{"n_layer": 16, "d_model": 256, "n_head": 2, "n_kv_head": 2, "head_dim": 128, "d_mlp": 512, "vocab_size": 32768, "activation": "gelu", "norm": "layernorm", "norm_place": "pre", "norm_eps": 1e-06, "positions": "alibi", "qk_norm": false, "attn_scale": 0.0884, "bias": "all", "tie_embeddings": true, "parallel_block": false, "init": "normal", "init_std_qkv": 0.0203, "init_std_o": 0.00359, "init_std_up": 0.0203, "init_std_down": 0.00359, "init_mimetic": 0.7, "optimizer": "muon_variant", "lr": 0.00462, "lr_mult_qkv": 0.4, "beta1": 0.93, "lr_head": 0.00661, "grad_clip": 1.0, "warmup_steps": 200, "schedule": "wsd", "decay_fraction": 1.0, "decay_shape": "linear", "final_lr_fraction": 0.1, "batch_tokens": [65536, 131072, 262144], "seq_len": 128, "doc_mask": false, "train_tokens": 632200000, "steps": 4684, "dataset": "wikipedia_en"}
Each number is 128 + 24 x the weight over its row's rms, rounded and kept within 0 to 255. Layers, rows and columns count from 0. Numbers have three digits each. The size before them is the row's rms in percent of the matrix's.

# layer 12 MLP up, 512x256, rms 0.0729, rows 61-110, columns 64-127
103:167119122139187127132149107123135138090134164113094132156084145141135097159127108092127111156142121154126107129121112127120122147145138118144136145118134149118137100077138092140135089077105139
105:103099144152152157147120129151099144139129108138125115096087088101109110128118121122082102147122154074124097142146121126095129100108157148104104158139136128154155101150122140167124154118090128
103:140148119137147097136134152119098118156168121123139083200172134145091120118136116157113124120105123144112136157121131108130167096137125117126132121126161118119089162112164138156113150083130098
095:134090091163143110105142129143119141125103133155083173135107071144121121140107120075131130117133158126131142142133145101133146129110134109178136118082104129087126102142088154161127095168114119
103:133183104170096091183114159087179117118113095110113100102146128124111128150137064113146147145181133144136123149111092103135114101159138101097114107123106119131103113125102129092120182101142116
095:083107127122123172160148103161131105149153130136156158115145096150115134115125145086145117120052077110126103120099122103118142145117140158154086100134094117146148140116107144133133093101124138
103:119111126131139128160130142092133167044130161141096110168149124189116183111114128136140122162122161182168129089148126122098104139093129106101110126167126126153166146152148122107134121135125159
099:116147124110122128127153113122094153120079181091131150144101167119097078113144108141148142141135105131138099075121153087093150117114169156155169155115144127109111145106123124063116135135143149
106:137108157098156100121095128088129129151164106134109130132115144145134152122121086104145166161152177129132142166146106156148133145139090157135128156085156103130154123118139145111152126073104173
099:167153146168123157179149102080138130175105147118161118130157125119111115146157139094147112174084138122116118114133071126128130153127130142131082154105077151130110160120085118145111127124125132
097:142129169112123155086133122106107158127096142119135112101125136182124112146126126117130108145106212154079149097160117116117134171115136142136101149135113100148145088176170177114104136138097132
102:138137157142136129137174170159132116130130104143177117142125113147137132124135100102152100137182128165114102120139102159146097127137160111114129114120110120125114098142072130189165104152177075
097:131138086106119150111151113093115112165122107144088143112148107126102108160152109110087114115132161122118176172153183158127141084074117110152129134122172129137099128085123110090111131132125123
101:141118166137140096137127141115121150116122127136145120150098163096092144113127124080111128119149123148130103137088113119118119158126124174132139176106210115131078120132108112141121090123154131
101:135114098149136133148140103188107149155164102171111106119141105122137086168074141132114129163112164152131106130123132153127146140107127098138114132115150077097110142105127145109152172106163123
107:180133128119160133103153169129084145166086151106137106141168112148106131137093110101117139147104173117128075100141175107122103125135129139127111087144135123149145134104117125090107167101103118
090:147105116183103151115105133140134095123119119122131148144130110158111108173126122144107112173108122129139078169135158163096124126125166130150077110137099133134127126127138146089087162116143084
097:135139117124126122125165160115167134129172130129120134148129137132134107092131082159093130180129131120116135081127102110153166137114175088091112151129144142150130131157122115175128138137137148
100:095125086100123107092144158118175163155131157174131125114109117115071119145109155144129078192151098117093149112113105138140174104095162129122133131121151148084171111132116112161128155160118171
098:116090127121083109174074154127139118106138148134159118159140129131104148152099153121094118112159110110116158150073108133066126082110137135095129134143144124123133104152115085112116139087132106
105:111154112133132125116089101147122110135147102142127111088129111108133143127144095142113162107159151126140104128109120146137111153131109117085128147135103128131151086086119180096110120135108139
100:154156127156151126120134130175111121081148106141137119092113124101136145133136110132102178198106103166101120112105127090180142135131180129095100112099127157134103098131136107147131146133135125
105:125131103062148110142127141088131147129116136147115079133120092125133120121099138125131115131141130124166098137130144105114118183111100121136150125166148120137177179116099166118183133137101127
103:103159136112122097136135144162151106137128116136112101145145126082169108132162103106130171112150141110117122066094142130118136136141138118145123150124154151137157091140126165124077107123103176
094:129134131116139105136135136161135159182145151143138129119130099066163124120095151112107084100151154152104129102143154141140139126129124113162156111111094154113116109099162115139152174158119106
105:153170115112136087157148097165069111136149120110119151085096086147118114167099144156091106122126116117135125129123125139130119137165136117126112130136151116145128142125130123135115149110115151
098:163122121139102146111146135139171155164092158125167102145141125150164176116127152163102152135171111127102110129125127127135108104113107164153132119134113158152157155119113156107072071085115114
102:145121118124169127111097142117114114140135118117116128161139085176155151115080164089132118126145123160095125103141151122142100110119102105090163130127184120133126163114141091179141143117144111
101:163140135111143104166168162122130158171129103133119100123119138120133141151137101100165112090113144118119145105128115112159136160181113167161135077191137123110103105152115121113120122114116124
095:137143151147123148124100123149102121108141124082116097138142143133135084124081103119114132156085143115178110144124178128158103111069117116138140129160101119116143111115132161121133120120115090
100:150138118163139122137153152125111092074089090136113086154088087132155080118101085103105122099123127129119136137124107156120155150143133146137094141088121115117095132155161106141159081119127100
097:097129172137144144098129116119133194135138114114112094118110116095153088153165132113152148106133105137098155154141073107160139113138147118121158181174120122123159122105115092157127094106096126
095:133130124153109115159128121110096124128174102074146126149194088129156080138165122071113145175130131134141130139129121123152143145146161100098098119137119127092128110167117148138128110107133087
107:095185162084139112064199116136137156113099108194128124110147092132060157106133123101110167125116157150139131167095168095115087132165127166154108154147112118099103085097149098144175105133110123
095:131144120119165137111160140133133117158140162154110113161101096112116130120093154139158125141132112143145100063156105193139113111136184116114103180152117100129119178114128084170087141082151133
100:131142123124147121124081158142123079099068120088134123114181106129105120121100159133110173152100136172141141107140121114180138135106105145133112133116154095155162119130101142144131127125114133
105:143169114092120100121127167098129122117113166166143106119140121156133147091200164090112156107160130159183150133099129139141138135139114113167120127130125139135145101101115110133161103129111125
103:155159140175155123118127156138121129104115136096161168110114107130159130099162103096101133124152110131195105134097116150147116137132126128105101146075137131092122109177093110137064078103147128
103:086133137138127080136120097137079159087109096111131131130167136129170078138122137145136110097084123119148141109151144114121129143104139123135131150107087101122108137161120163137061118082095099
109:115148129118147110095156119110162113119141110074167120114131137125129107116147091140119119117107152144153116146088095124180150154133145099119120080165184125094113138092095148113138114129187069
090:128122191150130117180124168150134102122121171161099117163094152131171128151143129143127082113085115126098167153132141118086124160140097131096155133164157129094099129138114142123148131126124142
093:095135126145107132138140116134143091121146110120123129123135110151129096134183175139130143097108167109099165095148158114112089141136127143094093111148116124102096129128158156107130048116066125
096:128091070133115101122122106152099096134142126119157153133102119159092096119157110095183159148117153111131135102142135103158165129126125108123079103134113109083095113157126126105080134117158082
096:130146135145104092116171159124158120115127131107180093148149113131128149100130100089147149126112129112108144128093149128097117147116173161148130126139111146093103097114146119120114115186111147
101:121114106132103078112150144123095102141187115156117153142127127112125106167122157103142152141127185122106100147167173125136128108089129149132129100134140145093094121121139154100173098105133134
106:154131117124118116169156100106119156120118184106122121142145098144123135128145089147115144123109104175144143103112143142106142125077110129102081135141146129149167107086121112110137108132107130
094:122169115114104139114141152132089163126142104160074142127128152136164193146128138105151159114114142095142147163108140157118140154157116087130158131164154146089099087120140131116118129120162094
117:140138111135165110132108112141160131158117161097167122144148130134105090163089115114156138137141139157112118121150101133112145124126192102101109088115124150126100122114112108099103139105126118
097:129115130103149148092126137159136109094115151116133133132123161119113178159157127152107121128094133124137130102085114122178128134113135160064159141114116097138172118095137156117159124125117135
105:162141144144142176146132093141116175147150135126139120124103113137090132157109161091145115117121193119127162093130100114146147119149126133108090114123094138143118111113109158126181104161088119
# layer 12 MLP down (transposed), 512x256, rms 0.0552, rows 61-110, columns 64-127
107:159116105111162122178101125134139137116126100135135122110160127137140161171118100125118098105141086139093126108099084123103108147113135113111094114129141114107132107112134129140167078138093108
105:185148147137116141133116153124135116089132133102151130121119119161106093131166139160096098140132117064137135108160100139144124121062073114104106127136123140089142141149139157133127117085124161
104:127105121155167114102121118120151161124112072127095114139099131102121103155139148120125111121115120122118073135158141152111112146159078126110130146136171132095166177108108155123138088163157073
097:121087139126172121123137097139173065189103146134172165125133128099093159126131143116162123151101090170146150133122085085102162168159101155158105169124106145084112095181130140128150102099119107
099:133156120165109129107127142125158151137149119147131200134103126155124095154129146144132120137097151141136108111111150066130084133130157139128130105114063115108154132175104100105112119076130118
086:160146130146119110109172120158091151127159099158118147109105189070120144151111112168145153162133146141081088100135131133097114109141138112147152109106147133141099092126148141112083169149136115
094:129124141094116147116137082136153155150165108124145158135111121118151131121143119124100137108119092115135132170149132120107148127134124128152142130119147140153087104102135132128120098119134121
095:091143133138126126140144136075111097107165100149160191139150145143168135131127179084171116090112162180086166131126133127127115128156106126119142139131169107122100105138091130116105111097157117
114:187089106161211112164093113129119092137117136107147108138097119115140151109113123127107148130149090119147131132142112132127116135098146082085125155104134108170155129143122139094186131113120101
092:100117113158168132134095151122101158114124145136123108091143132128147154151131105149150125153160140173113103139127120144134131133152133159126127136105137143111126140108137099100150153122165128
091:113106126128116111160140187127178139141101108118108154105091099158120169140117116110117135130127079109141166166123163150148091127154109117120152132140144148080120139097106091141132123115163142
102:131092126110054105131156159123129138091143116135135144121131133168180128107135175128080165147091138151119154149111124140142099135136120124146127118095109116143135157116199139091164106106200109
099:106118124138141116091150124133151117137099126130155107113108149084140125168122158114145135137136116101093098141138099097102179161116136126122136096138121147126138148130112120168115099114136124
100:113158121123046128143099112151142129136107164141111133093130101116142124159162115141138132119112096131139109094114117145138139143133118097112117126167048089133190163127116112104174117094172099
110:155136087114124154152102169141105140095102097141103128105143156158111132135110142111095190137120121122167121108095137116172120130120133124129176137149161112116112146137125134124100082145156164
106:083150104087202105119097130161090136129135174097115134078138125141119125155139129144127160107129146127098137120146125095097073119085122120147131144153151162106092105118142143160165132136144138
094:109123158101114102151124120131143150135147146134184154134126176102114126164127130104122109102155113141101156127109117097165159148104101121116100094144096122161117126133144171137156138135117122
096:120117123135159133129116128079106180120104096117147101107120143125109123181096142121123128084105116161111127133105143124123142105125091136154132131122171088127154121141152152112124084118157142
096:127111157185115139146118100131170121094113147102122116142153152125120134122139122129125136094155132148130115164140079114151125119141092153163113116115159124141172144147149154136153131143151127
091:126197106143112131086099132117153087152160116135111142138101124121114168130146072123138148146109124131112102124123126094147101138099133084174120109176135131113119128086130155164110122127149163
100:146099146104187140135139082103122178135129136139141143179122104109144126160154127102132132127155117113128155106076147133131148120102113130123127117143133146114169109112089164145140141107154130
099:133124091146168101131162109111171162172105133115157115097140171147111121101138129110097139107147147097105158101104172126097104122076132116118131153141139107121169097140127089143124109107133140
096:105068105120150094106167135127148121143091161152131117131094142135105154146101126116127118096135109103113101139112128157128157113105179112115122097115112127146148134104088147123171153129122140
104:119108159145147150155127139118139119134132108149104100142159100100121119072059176107105088144146135117120129196130144129119147118143177118076111109124143146104156125128101121130159147129127103
096:099160139131183156103121080102166094134128100118097154144086140131083095150129170135155124116146111127110112047139124102133127166141130120122115140107144134126133140142074128133102109104144096
102:103163113168107129117160154090112151089138158107115129156111145126112124098118119139108086110100147121133141126096127138144114169165111100173141138098094124140116130131125084181146078069117150
101:159148123163123071159116096112119113126091133108108119133128145107113109133114169097132128132137124145102142167155179092121112140124121103173152098148058107112145120130137103128164150154083162
102:113131128093175121130186142104147146191122123124142086172171121120148136170121144155115109171122143139098122147123159115117122131151131163132098133121144099124129183132100124129136128103102107
096:134153125119122119189134140091158154124126126139147127121139121101150155131133138150091143127140148149105129054109147110096170128139092095118108094108116139101086113125103121107119142100175111
093:134093119120182131125126104110142103118124110134125174126112140130113157132147162155124172112135132125118092145117147096106122144111154104101060128122110158146095156089134129156125137143156127
100:130177092093074096123134132129095117133135115151123124116137162076143153130112124152127114110146130130114123136132130112129143142127137150078120149125122139110140078139118106124145120103123136
110:125098144131154098169147120115118085121145154112114148131127123096140097121159108166165139082130108184082073127104124106129125139144097082136148100139170171165088100127082110157145134111106115
095:137129116149119116095158109143114106140109110148134115121119185134082125125081076147150133071129087140126147103157059149139136144135126124128171134143125101122133128122141129156144112148164110
105:145102142119092122170119113117114119112154142102157142121126142113086118129118134149129169114125127116123128120148146115153113141185159107139140121144161114109121140131105168145109111093094119
106:140123134109160108141184125140102117161132105132117097102115157103104086156109099148111123108095148138141120150071143143141037141117093128163118106136106097087132175122139136145114108140186117
104:160140117151093135146145136153112095133132160122121148164110163163097138088134124135141133124149119130132085174107147158081165146121145114102133096109134124123139117112140142148119109116169132
105:116137133109087112139116149155117118145169120118139133134109126134150114121125075119123086109097142105107127092119126120117160118148092167129130132158107150134183139146101126131130194097130136
098:132106153129123117131125111135136112137125108156088104126129118101094093163141117146149167149084156133102143145130150138132127148130145126109139160097085124131117166087133110149153142116107111
094:118131138096135132123162120160138147161174150143156158140132119104058136129130108108139132140126156154150128152123103122143104101118153120128131131145110145163121101118152122121159100114084128
114:153163125168177087146132113085090110159133109136157112110137129127113121146117150132139158135127139104139146110114106166134112112144109114189152121116123121154137095136139127135095162162147146
096:134124106109129139108104111107124116137174119163137136124152142137095095099079110112092127149179158140125084152147126104172074093100150090163121135084141132162167126147162118150118139129154111
092:155150170111104091159143086125165134106115146155162107111153125127114105087065128120127104147161090113109106163154176118111090098087102141082160173124163137131132140125150119114096161121178102
104:162128126150153107142155169093150146122096160190128135104139099128179162090100124109145137190141142090128124099114122123134126120137132157118157115126126150133097144169117126111115110111069151
100:147151122107062081098120139112135135111141103096150125156155116122117123163122146134133128141125139155114127103125099098124118109161132156125097121100171117115149189127102095133113130124145123
117:151115109105156118108132112098125120114120134115117166114099105129114084102086138141114114141147121135132128106212125149170122188154163109129126141126154153112117156121150128107154135167140127
111:094154127113113152128176141137097117168114146116137118084101156110118160111134113149074147137171128129166153130139095104150141163131158142127143182141109145140156127159109144134141145072134108
095:111114146108183115183110095079161086135148162105114107135117113114137087125111126161136123152119092139138135110116112100128127151091143157135108101090147139142111146176090149138089100157180167
090:103123088109092104133125117138136127151104108155069116124147095153084097125108146131153081090102097129112110127127124143116144104113174099101130104129122146103126096082165102128075098131138152
105:124138121131096142095158135098131145132150152177142127107136163147142097146110125113130162096187130105129112149146125111127099109127087109183112111131114108105099176123141176131165130161133130
101:128167118101142140103116117170144169081127130153103131113097102160143119115104140134082200120141111132105137107081148109122184101112125160069083141142104098161132122146110156144089120130094112